{
  "d_model": 256,
  "n_head": 4,
  "vocab_size": 1024,
  "norm": "rmsnorm",
  "norm_place": "pre",
  "init_std_up": 0.0618,
  "init_std_down": 0.0,
  "lr": 0.005,
  "beta2": 0.99,
  "schedule": "wsd",
  "final_lr_fraction": 0.0,
  "seq_len": 512,
  "doc_mask": true
}
Each number is 128 + 24 x the weight over its row's rms, rounded and kept within 0 to 255. Layers, rows and columns count from 0. Numbers have three digits each. The size before them is the row's rms in percent of the matrix's.

# down: layer 3 MLP down (transposed), 1024x256, rms 0.0797, rows 967-1023, columns 64-127
# gate: layer 3 MLP gate, 1024x256, rms 0.103, rows 968-1023, columns 64-127
# up: layer 3 MLP up, 1024x256, rms 0.103, rows 968-1023, columns 64-127
down967 099:136139135116089105133150105086147152140142119146114109090145151065158135129146167127166156130180149127134170156120125163114163120167138109112111134146166138114101129092128149158119144097133137
gate968 100:160172185122161143120166147109140101161120120137157131115113131114132063145106182080150190126137126092154155130135110123109134172102129085127133164139087127076095175114154151099125139118134090
up968 097:113141136096204150117129127088163097112134143139112160116082150123105118129115098139122155113123145105109137123124094114111135104153128111158101144125113149087147154125107123110117124123109158
down968 097:114110123088113164133128125144140131158161105127167111111118093135125139130128175179114159134131100130144147137108125159103140126101118124157122116124100126129089134148131177129136078125178102
gate969 101:166123143128103112117130151168074170137127105144137103111148132097145076156134118160129145119152143129111112136101076139149129125119144109135087103131152095131105128164114168138116081119099156
up969 099:166107153162114101123118109162097145161100105152158120112136113086135100133159122166152120124125139116183111107132144164123138154103117086141122146169149088124112114147129166123100113170075133
down969 100:122095135137129102122146068127163086137099142138092143111171078161162136125111073053119123112089150099134113126135121110111160113128126107156136110134091128113146146079142143149133142103142137
gate970 104:149169124126101071125161119111148115133102118130106118168140122104078182095118147086117161131115131117124126083110121101124108151128125134150166134157163072105137115120134155090129126076131154
up970 100:110147121119121098136118133120144156164133125134125158160156162140086156104055093088112139086119128099157167120118084150161143145175173140166108133104117091130118144156135142111108130105140148
down970 101:127137134176106148138101139108146140116141142111164128109121133117162148152113135106109082107127134120095130122127112178136163123096130146131136109121104136119124130117110078151218096141131122
gate971 099:143117105197126132140167133092145136116092106128182121141123112133098134088120125142144174137155114171149106135175106142125137136112092156088164126091087135105158146144154125164084104143131110
up971 105:131111147131146144166127130121154125136126139121144124156149149150082092095100152170167128154121122170115107100145104124149174105145161161108108156108091158106104129134159166157089112150108113
down971 088:100161133151130139104128094120116122125079143131096162146091135117199128123156110130115056145134144168136129132108148085153147155140137096131112095098135110135155117102104147109135163143114122
gate972 094:142148146116150114142146167114112098127120149137115065119129097097112139132121115168127126089122135089105117136123160139152152086101127121101161117107124086123129119126177161144157120141149142
up972 089:121163131154161132128110119122099111156151144158071144149138133089164135096129113140128069120157106124099106128129157159129139092109102087136132111068125103142106132126155149153112110128128155
down972 098:092133132160146127158154127097085079156149126162145153127124087112117150122098134171139108154108115112127125108124109105102167142166115137108144099068121148135174123125131140150157126149160138
gate973 100:133152115119086148139158151096121119136081126133154162195166117164160100166154130135093154151160119116122128171138125132127129140131125134126117138135117165101147152110145086080121119123162093
up973 103:144147108143111119091119128134140128116137122163129144123128123146136122111162136116129116202059164120071142092145137108106125135123126152103163162146111137086125150149167157117110111126125167
down973 097:101129164148096108070147062098126120101142135101134121102123110099108125153134150132119100082101100122140115087094150134165139120095131116121092131171100148131124100131123110137133121114099158
gate974 106:101105117097129168140119171112099103109137124160126171069110096156134131113122136113099130112073116173107153132137099127145143124086114180145140138126112096143107152128106122136129160135172107
up974 101:096132118106135157164135141107127139130144129119124171120131134117146156124108137127139117129071116132170140176103137112142149123087106131133128151133084110154080104097140111118154156128145111
down974 097:120144107092165152170133155081116125089169172125105133135122145052112185144129101113126151098117098125108149149148140128184129156080174112134134190118099129170150125130174164123146128171159156
gate975 104:145114153111127116102136089157120127078171137144149108152087115151132155099103131172125133142128125120113135095087126129125126112139146075094116114090176152158106095112146180098107121157115141
up975 101:101135129106110131140099149101132174171127125130099142158130094160150091118080105148089093143112140099129140141155170111093152115170143140146154099156154115095142140144140117106138089123159133
down975 107:141141128152176140110160184172102173136153123134096148137135144155134136103167140102133139162133131110124131094164134140124113171118154134157165128126117075126136128128184141095179104106144147
gate976 102:157119149105123156115164162156183157138090109115128135142168114089161138099126117112105122154103129100150132130117120129099109123134143178121112142173145132154145104095114107146111134167128138
up976 098:120100137104123126109166122125135132130099125167120087129167110157151152139120136141162125139149138129147094092149120096158155084126151138145119135126117146166122120141145087139143148161144146
down976 102:116098134127117113131168154120105087114128135172133125144157109121108135130079088125139131113178124105170097117137096144128164110143130139138130123150125126078128097156160169162126128139118151
gate977 106:154116119080144130141129103139090159123101148126131166130144177111119122108095103153136127079099108114157139145113132118149134108102132132106097102116145127108138181140134093114141199139094104
up977 120:095121094086119119126118081136106161110135101133115138106114115088125112126120149070124178079117141107148117154124133117123101095122136117122153103171140171156173125127131141132126145155135162
down977 106:097116109141111121116133139132149126150122116154132160104145058122125143132148150082129160122146136143109151129109154127121170151146131086125120134123136176103131101089138112163134088132124155
gate978 112:157131126129124127174140141089155120162113106133145119162132096114111107130083129128104134139100089150134156139119090140140131126165088107118181151117155142133115152131123145145089139153104169
up978 112:137090137166138129108088174121160152139120147160127138142153069115107127116130110091104147118142095209096096129136078145112164127118116126105164155143104105122140135117171133152072174163130132
down978 106:155094153130143139128138103121110147144151151094119126175107095170151080105113112079077097133119132136073161141130081105133107123104164124112127129123110113084137131128130170110127125148109109
gate979 091:135141115120128100149151130070090114118128093082172117130069083137114093122073117106099142127115168133116128138082110092149114122113112138141109184153141122134137101174132139122143150118127104
up979 096:118121140139172139131134077113128123147145105103151162110100132122129100130100115108074137130141099110145122132115135094107111138112110153123104159086097132128114181143110105081155130072170098
down979 093:086105163117124120129137096102119135134164137095162110111128125182141076143162137144164077127112122067142121101154118135128091082135128120126106106154093096110138125175095155108153114129117181
gate980 099:173126145152135128120106099113185141116090101105125170184169136118135093111113125161132170156134103120141155103087124100085111168139136157175094138070142125121148122103143104154123126123102127
up980 086:133130154140151074158134085127149118118134130084116139153097128137147155109090149147103116139136146149179154110120110127098124180141115115133141108106148151137132158117099132154124120109127149
down980 099:140125112143153081112124125097096090126149121139127149098150146159141149154137093092127112091089164163138125125183135102104096112130123110067149129157157141135127096141141154150142102139156125
gate981 095:121120121125098151098135126140161157109125144137107113126153160106142081087097096145118151087115149135152136108126171108139147158128095154060119126139132141130092087156142150118096154175103112
up981 097:087105123130130117149121119166129112128119120115119104124108131163094075109143149136169152160129057102133140102100119094126134081120123127137131123127091117132117147117112138139140148122141136
down981 096:133102118132106172127087136078120155147160131100136084127075123129158119119115122141120126111158133131113149106131156122103139114124131122149110162125151122125109047153133164096184129122149164
gate982 104:151148108092161138167128096214122137139123172131116158131125165145138106123115109146147118119130131148158121179108114153111146129146106123113123110149159172164095148126117131141121146106078137
up982 100:131095141199070113128159137159165120132131143147118126099137126148092135121125096140115125098090133141180099152127113117129135152098158115104098151050113145107109110148112112154088151137122106
down982 102:124128168146154193109148157112092144090160098088091124117149125114115146151116121109143149124157141131094146135185170138126102134149144171109137079184168119168114127175110120115118130052142122
gate983 099:151068103138148106133139145109155124128151163181157124089129152128086093124107143131120109163084154101149105106131166137136128115109112122151118148144124137150131126136110132124115151116158096
up983 098:113058151130134144153130117158121090125081091123161163122153086122158128128135141138118117125157124130086150145079141140147180140132131148130123096136132103141124096163172108113155140079134152
down983 097:118144141141162127104163110137149099135112174150124101142099142141103164115138154141107127150141141143147108168132164110138124134132096112087129151146176200113112111132104101129135118121094185
gate984 098:124115129117113122123091147122146135136109087089147107058163119142099169151132132147139116108113124087160103153175104124141079125156124120099160093139187166151157114132126119157129142119138128
up984 100:116112151132111159138140162141095139102090152121135099085185136129145149144110102145140121135171127085117130127142097123109112126165169123100123123087114140093134133154122158106101139107125142
down984 100:120112131117080122135152114134117139119122140172131114153156127144145139117164129150102124190166159172115138134129140087116190147142123125169152141150155190132122130159124148164117135118108111
gate985 096:130129091079139111131123114107152167126127081090115116156135118111144140166108119139132149170143121129158140132096121149112147101109124161098117101116151103118142122114123109112187106101103181
up985 102:112080105072102159148116148131131147090176135110113175127132199145125129088145124100127099137084130105119138116149157137183125158140168113111115093159138115134122164126115161146134116113126136
down985 105:116093087110117135171120146117156116139093168124157105149153142111123165109115118136113107123134115071152150120116117110163126111132104130153157146185169141150112080136184127145104161119149142
gate986 106:045124140113115088151126165100141117137105113182125132133112166146125106118191124139154146129080071175097120151179098139143154100150086125130129134157119136118122142113113112098118132121116114
up986 098:126124143130152108125139091135154101118154158095156128098134114119124151108124113184125151148134106120119139155117118140132134111097123151105129114120162138163086111133129147097155164136154192
down986 100:179145121134126140119081104168067160159115111110144136124123149179085156102112141152112129087154161157153111116120120133130126124110121130122089167166153105110116116110157132112088141142136125
gate987 108:106157105124122126145084105102130119146171118113108130128130106157175139104137147157088162093197162140184191158156101108107121111150082135142101164118152180098132104121149123115127104126098125
up987 107:099148121135118085156100142077129115119157125140103109088123113119115138136118107117127168119142155173199135149142149136078115135154124120144111183094099131127132144121167139100156123111159101
down987 105:125117103103137084171123105123120091123137095149079115105124086146140130171093147135119090152167144120114124136094129110120149117126130133115130076132126124128098133130107121149130115156128130
gate988 094:122087096124136138109145121143114125136169130125105119150142097126106101118140102125107124171135116109188120129147102112112159131114126151118121120107072163170148095160147157078176144125147137
up988 104:153079111118148150107164107099096135117122174136140131093103099113100132095123100116121130191134100091156087123154112104126161157142159151167122121081106128166133128110112133121135132150143119
down988 099:105152172151149154085127110101141146162077130153130119123107133158133132117133092117076105137124100110139095119147121073133129167112156117138152102158110160143148164107128139156128177104101146
gate989 101:164156129118115141154181163159126103116134101106118096127142140113172140067117133134111125118187176115146145113099124138073119102195112146130132152095099088142096118138109112152076129143117124
up989 096:120138115121162181124155122135139130179143114139124104135118115101094152086131111131143122135118192086120105141130113112113166105143158162124157136140111106161097106095114085138134150134140143
down989 103:103086160168120113132129146100129126159172111123116116114165089195117127094139102158147116124135146092118120129152141094139138119126124118180131120115143130099130137128097145116111087121117142
gate990 098:160154130166110111117120135154125106105116098124122125128158118085117058096150086137171143129173139119172153106133149111123165145117125122124118141141080163091168122127068145131117135168151114
up990 098:122115152125150136123128139174138145067141115136124171124129150111085132138181133159102161103100137108122108141126139183122115152112112216119163139110132168134120140134095132143187155054104097
down990 102:100135124112104156179130151124175107144104108121104096097121131148101143099112137090166092149146149111112129181140166121136159134163139149101152104115150147120136132126132140160117142124166176
gate991 104:115125134137109133131121112170121122146096145126080148133138151126145122081146115088143067140124122120155101106111117114101098124175155101162180163150102148104114152147181115130127168142128113
up991 106:138103125129157130140114100118147105162085100130086136144117132149125146091143111139162114122096153144152119106087152109086169152132151087195126140123136143141109178145171099167142134165088164
down991 103:101165130106101125142129101131106129116140159129151080109128151124151129127136091154119173122127112143101110113119119092153137136163119159112105108160101150112139128070133143089164156150099124
gate992 090:168177112109140119109146113145157139073127124089130126091099146118150153094118102091137149118158112069139120164101128145161094108142122102102131135128156178097107111150104101148135189127111114
up992 106:156153132148114083155126144092144122125129122121177103148123110137096132151103100172123144096133091081137079113094128108103131108130134173124101138079135172143132146175082107118136168140104130
down992 093:117139100112154131121136119137137104102140134065139176090146145098155139093131138131136130180113138143090158186137127131123148118115120087134125114138172108118120110120142106136142091118146128
gate993 096:128098131128121142145130085179140122121102135071189069149106153103114109128094144105167129155139123123112129131103151135120144147142097182121142121099096196120138134151083136139116142112143121
up993 094:132125141144133124104086165134147134080136117165112161122139136132135144138097129127110123137103126124130142132149171114151148104091137096134122117160120080134102165107138086144144123157123123
down993 094:102092138093157099102116124101165151130120152140157154095127143080123125141119145099133162158072122117151118146101123094120121134141134109113131101189125133128153178133131133065128149124147091
gate994 100:126157124178126109101129109107149110175106140120092066110139127116095176104139110138088172093143109113133123162132116093104109144110093125107150149162150143092154113140135112146134099136106162
up994 095:152166115113125160153156133150159155165140162120095162142104162117108136136094132126155094122154098156137154117117112151146161089156132138127139125116135126111139113103097111123175181137154100
down994 099:145169154103111112114134114137105115199141161118121141130126170128103108095103143072095063135149079173173134095151129168134126114136141121125129111139116147120098098158125143134182128081107123
gate995 097:169100204148132142123109144085124148116142100120119125081097105120123112123105129126100153112148143152139127166114081182090135162119122111152124134131144104112160118153154100069138106074150151
up995 102:117123106148155169145149106140145151154125144132143151160128132144047123123091120117126121141139077154127138137136109113099123088088113109103129140126112113145100131155109120099115094109168128
down995 098:119113134106106134118100169127091109129124143130131136117143093114126160112141116081117103105092142128112109135096102122168107119136153107135119099117136132135142133131157094080136168147062150
gate996 105:101166109110111130156168120143111129128128136154099129132086124166124140147165131108093146126143143133115128074121127111090143137121149127147122120135103153112127137141108151164091105141158149
up996 100:076155139107135079180138118096142089086101172121120110139126132157121120149131118127139114127106130123167118092146155104102159148143175099130134094132085099121128135109122167145124177124136133
down996 098:106132127132155169133156121144127148094084133131139098080156160136155080155165086108130095126102129102183144123151111142208139144091157120172128098128120128131154166107122125111128155116138176
gate997 098:117126173112136128136135090101138137115124166089165125132129157178143111137123166097115147167136140108098136118110141165135171133082124097155145169117112146064155104099119140119136150151151189
up997 099:121129099131125121096154129122134128154102081116115117142143123146100115122142090107136129123147127108160086112149108149109165125137127108133102100163174131090133149168106136096108132148156139
down997 099:116148132118113187151123133151127129137095128110170148134098087123118125124113068089166117114143143139168114138129184149158109109133122112123166165118126140134157145130146128117180072091126121
gate998 098:141120167134092144119108132075138082121130109109144119138150167125123086116084111140092145108107106164140161059119106126139147104111117119101162124097123162126100095090123093143125107129126146
up998 096:086134125049165132143133146129112116098145104097105131137126152119149151112110136113140144119129142104077193105127099104138166139087157127108151145139135114135103137122132148111112104104108104
down998 100:153096148112068138148154105129126140101104099130153110125127148089127094147161138135120148129071127135143146127126092110122124151139118126141122101165081107111129110116139141095152121118133130
gate999 098:175135092094139161153120140113115134124120130137107108123096155128136134115139102142141111130129140136173114128129160146127190116154107118165127129121151101131093126145105126134105123165111109
up999 094:117135162140188135105144131180132123109109090131125158153126092059136099129134144132112130141145129109131115132104097107158114094141083154124107162122151135121108113136117146140092133156094156
down999 103:155126132122127158127105139140159122152067119134117125123125100121143107120159146147143134134128124130119118137104154129142135117136129128136147111165184151135099163107147087170137145133113102
gate1000 095:142159133115133136093165139147189172143122111124109131147098104139100137117172116118086134131114139122129145137121100116161126148129098132101148127116149118170173131164091108137104157104154131
up1000 098:127149128076166128117110128128082187114077119109156136111141135135138145134114155119156139127106153106141191154108094096154169120108124136116122103131109141156177139091111120111137078187145143
down1000 104:100121104112116130136123138140080107131136176098139151120148087118125167119111161133114107133161149118124130124124141089152110141081126115134141135119070124121125174118105116126133148158167158
gate1001 089:159091127119137166095165093131138152111109141140133086093129144123137138123144124108155131126092139107114123079131092089125165088152122139124131101138084115085103178132128114143066095090094125
up1001 094:054137148124158127175124109126143135099109105127153128121134121172138136142166125154119147142129137156148119174120108108147134164138171143124129066103132162143146123128111123136160084078152092
down1001 098:095148101108108131149147117133147100123157117089171192090138112120134142133139172126094138126111156134149161120132106124139143149108128098105101111116117171156125133117137126125165098133120110
gate1002 099:104125120107144126109104114136132144138154131128129107151114114134186149126148094112126131118088158106154139119148196121129141096116130110123115108079105128134096099138147168131109086109121110
up1002 098:192121141134119153148128114110142124131096126101130083108118101136085090132115118159125136129135114152116093184128116148174114124109082167138134159169107114121174130121087126119144192153095137
down1002 101:143124154098117155169116117080166118156132113103107179106117104134127119150123138145147143165123098114143094162150119111150133081119147147139162154151108147150131137156131147125149155097115105
gate1003 088:132116155132130126156151136124120137168123110158167107172125151107123150112110131121132056125136147126131122121103128146097160125155140105134121090143117119142065147103130141128099120086135115
up1003 091:107127135141110152127161183143139118140139127144092130116130106098124156142140125115150094128131154113105147160095142169096081115092132128135094139127109151148122148094115113066121120118172130
down1003 094:088115151121118119119130174170129095143122124111140163121149134143143141115113161159112111137113135136153148122145163150115092116142112159137173144106134179119120148128162130086127140130165137
gate1004 097:173124132116134087098101116161119107121170148146109135152136087108152087136129172132156148124144146151116172101111121128140150166146133134146116139128168138113093122108119149129122158122126094
up1004 100:163183098136138131115154120147094118133122102156123129153121088173120151103120160089137141116125137110118078151150110100090138138134146108119137147134115126160138110174105128115114143132138152
down1004 095:146119146131109170108145107122138121145163150115104147095122118117119135109113134141135127141140113135127123093207144129121108110163156151046105145136114164142174110131152111095158138112119114
gate1005 102:131125103138122108102128133158129121130132141103166139110125099078101148146135077131155159151102157092124075112148093085133119175153133206100132087112096097117102112084104148129160168109130143
up1005 101:126152125139123162125086115142137153130110135121118145117129180124109186153131133127109117132106145145110135127120122133156131121151081129136142081130144144115130108123135090165095131095098127
down1005 098:115093144117091126120148138121111105119107172064208127120134111062087137158180120087145109140135083159141115124099078122087115135111125168146118135117118110115100126113130085098149090162143137
gate1006 100:137094146109146208109141134151148125109150107127122079132131137151133092148139102144114129097139110122142105121111160108171121061177097160114112109129083118131140135142129170076098112135138131
up1006 097:082148119163119166149112169137113104154183129119151115103123085083138119150125117149100127172118132129120124163069122128139130135127130112170122148104090128138123108133132109100055087171120144
down1006 101:124193086134139118102128171116102153110182079129122146099136144184159131155104116145138116111165115110127122115152115135142137134135101143160135124132139114149135144114118126120183160114129142
gate1007 096:109113129151083138131134109142148124141117100138104172139127152106161094133112153156104136157144096106125129110110092089098172117136117115108141157121145154144157168101161137072140117159164191
up1007 096:129146143112101072094080126139041146126131092107154112100137130144141122150161136175124111156128150153113106121131120116147087156147111135158134136139154148140134105148141113130172134135069160
down1007 097:123141125124154125172098157123119133111133161113115124164087133118116130151112141098100103124166096107156155153124089135071154144129120113106120153109118152115127101140162141130134134121113120
gate1008 096:171160119107155134133140161074140149164092156109122123141147127139121115126109093148113164121118128131126079099113115109102121068135165153111161100132136130113197085111137144126135106115127158
up1008 097:134175076138124099146133089129095148172159149139109146150103132112112125157160124128181113136100095118117120132169103122146154148094088094143115120125116107136065141150148118088155136145133103
down1008 100:102164106145109144177128088116137137148150148137120133116113138181118153137111129098104153133164141117128110118138150114106098123113137118115128112098140104163118163141139103089121143127091121
gate1009 112:131137098129154117095109105098105130132139143109125114144155080154095160153124139137084110150082147142152113124137132126142119120132118114142078139125136089153094170117121166145154137101135136
up1009 102:114113153149068137118113133119163107128140120142122119112099147147100137113090139122167147157160088086154151124118139112125169135128145168107141128140122135127153087131143106079101141135150118
down1009 105:145110156164104165131119123112150158157091104139126174122111093129103145130106138128121109150140107111104150144144135094103131064145107138103140120190153099128089107141143115110125116109122141
gate1010 100:148147125106155051141124146113084111147119124112122108102131107124123114122141167077132134124092096093092137117108087135130153155131120107134129147127128124185111106131085150128147156146119156
up1010 107:103142139139129137129100118099127105121138113108144145141173199122132137115084169050120132114121074157097145118133124145143145133136122090152146103118160087088125143121067106163113127144142131
down1010 100:129114193142103098135105166109139149136146164094094095138147142151069164119154102125129153159124147168113106156137150133140119108146117137107141129103138098136135145079112093154145125147121123
gate1011 099:169105085121116145130133155115125125123135113150131168164141111131108121149094117118155140140120110100105136155140152100123092153141103146140145137152123123105135117117148127155133151113098208
up1011 103:137118146137101154134119127107198117147121149142152133132135107149113119138179106131142162150126160109129161114150104154115101112100132180155119094136057142121135125127104124132128098156101165
down1011 103:146128168115124116164115113115148122119126127139093120118127102129145159105182103131113149136129096125137187129140094137121121116098110116121105121125108114126169098122137103118128086099142101
gate1012 108:079123135139112112177120093104171138119131099121107064177142142168169098086106086115130167105099102133131133097152106160106101134130090138132119147133131108144147125176117113139147159151141125
up1012 111:142124151124112136110137151138123136112122097104162138100120107097133098134065156134095118156090120153104132171125157131176134125141191100119132149152154090155094140144125110127140168116137176
down1012 107:096129102126164100127136149132097169126162137141133178156102062155136129176154125103129096129128113114087114117137122115153134105145134126118179121111162103157115129131113074142106126112109127
gate1013 100:150078107121099119115133127121150127109136129123137123140128172155170154120080154141144077157110124114117181133171118107106164125117088131084182158168117136129135179125166126106138085083165104
up1013 104:112100142117110116102158131128169118113118113095154150160149120133162157129134152107170087161121090098115133116166118129116138097092091145115120143125168123111147139159114120098113133141170132
down1013 106:138129148176104159143159136108130129115110096112168137148135145148105175141122130128155105104116105119125190092081135149098136142084079106129158170121105115129119129113136125169120131157141120
gate1014 100:161144124137103109143137088102141119086089135114164090109124123133144133118118104158150135127150136129157130119158088090164134126153127152113161126154134131084141085171124116148142159143167133
up1014 096:168127111175106157204150111090123148107108115119136160127093095146139106130127069082113152114142154138136103104096131092188110107105136135105157092122134146138151143147135128133125136125134113
down1014 096:096138145143142130121138101121122119132125137137116114105167095170101165096102128108123123131123080130138084141107141144105116165090135120175110157172144122161106116075109121118142121104124131
gate1015 100:119160100124143113147102124113133140082108157111083115157097117122172142113099140112155100121108117103121072132124164179132152153093154112107111143155120108152165153107147114117144150100147172
up1015 100:110087145161115115157117113123147137141141141143117111149125084110166134143097143145150090049117156155126068131140147142149157146161132163146120109097126137109135110102122151132120144113145160
down1015 098:108118124153130130137121123137119109139121125148151135117129148100123121173134134101162125142143112144158147119120126101172124160127105131111146118135135103086133087113104112150111158144078111
gate1016 101:124157103147137115181158134116124138119132144089113127113097121163119105152116117167109131138135139129121154123110115133132137163140154083117114144120124145166100108125144151176162169109092129
up1016 100:129166136162125093123160091135156126122151108092118078114172120099133104192134100148122136145169163112123131154136106117138156149135093160128161116155118114121107125109173147189125129133151164
down1016 102:096157136096144148137147148131109107109195125131096125115072141141094147151134140140086143122157122138119163112161098114131129124123119146145136106150122141167167124116132118109105126121108081
gate1017 099:110146110121161149113106114138124113126109108158100131148114104163103142111123103135103131144089091157182175125134111162124088115136120131121113130117132148123123126179165108121135112133157141
up1017 100:134122091125131139096145124105124131168149149120096152094148131132131126109134162141177139145137152152178112141163140097116127111151175126117159137118110128132129155159167155139084124115114139
down1017 096:077144109099094169132131135135131144128094142104119127115176104123123106123145125127128109121135130128117156123103095141108171200150128094092164128117144136115105118091117124108111106115123138
gate1018 098:130160108108147123135144170098158141138146122135118148156168155120170111120097150093064092095103128082116120184139128105135124182172122118162116175120086154075114142131106154084113163105121096
up1018 092:169112139117117152104116137161121159117126169111152106124125077135099159154191105117123107129165158113111140081140131144159099102132107127136106119165106135135160119098113133149131146139157160
down1018 099:138102138103167142143120092166098147103086194119114146150139110138150148141129166099128170080143132114130161134120134137126103149134099119106113189088094124125107097131137119145101116141088164
gate1019 099:155085136078116149140173122088102118134135135101133146099174130100168129129149126117126136130128121148122146148091118102109127171099118157127132149144141128165133153107133111114170099096104119
up1019 099:146190148145156144167160145114149146095108120140130093081124078114119110185126108164125122139138143117138163150133111099131141132152146149136128141132117108116132187112132130088096132112106111
down1019 102:138132147133145114109128115113134130125166145045111109139127121129128147143153162081143129131144160170124164111125146111122157126100129134129124159099121140113113121116127149117148113115063131
gate1020 106:110098121128154134113137134131167126106116135157066079168098100140139132137066101099123139131130158126150139136120141142137116114110148117129160133114119137123114121145136133133139126101170095
up1020 105:153100102132132147107132114163160126117140097109169101092088128133111142112144134178168126117115126140167154109154099161150126138120123125096127122093099107110137100166125099133161127138129100
down1020 104:178133094154100124078090116152122150127064136120131098112120131151136138094176141147122091108141120120082125132166090139126120142123111092125086166111119151168142123148156149113112138148144097
gate1021 099:164126162137142129100119136105179139133110126149134134165135076124076105145141133143134119149152142124141153108069121096123160132140128139141131128132133132160146113090101134130110133120118164
up1021 103:138114110123085101134147100138125172155076147153141125110122138182182124127140164126088126140137114152089123099159143138140102184151136103176136169114128132099120101194144118129147153143123122
down1021 099:115145099115121092153149113123116131176134102118149122160109105151151113155112156119086133126157181118072084103142141115122131163139129108150078175128167156100126079130111094087123180125137127
gate1022 100:106109142101138123104143154098122166099118102126108100150100131086121121121142125106087125111118094180123109130145188088156149112085098096083141111162124081117149179090069143165126125145147125
up1022 100:112172147130116104126132105144094095185140123149134119140193116121104153117125103166165135129099117136110132125136108157132148117142147134162147093131111126191155122157160084099113093145137128
down1022 101:110113090111147136140116151113216109124050105129140093139124128129112109130154155133086126154128131143141078125103123092107092131143159106165152143152115133131147127145111170159118124118124149
gate1023 099:147121185155098087159133150157149174113121147124108090173128146106122111096136106104118130117147121111145138110174089071150111108139172138102118128108141096158128157100128161110124125099115127
up1023 098:141108179129112113133112139102134154101126167103125108178160120141093119118138139074121121144132134114115098106144098113103159106151118118131147116107107127129139135085102151049098118125124187
down1023 099:183106122159078151144113080134123117154118128135129114109143128108088134090119120109090138139110104140091119117133179104128143110137111135129075157138113135141147092115120148098100118143137164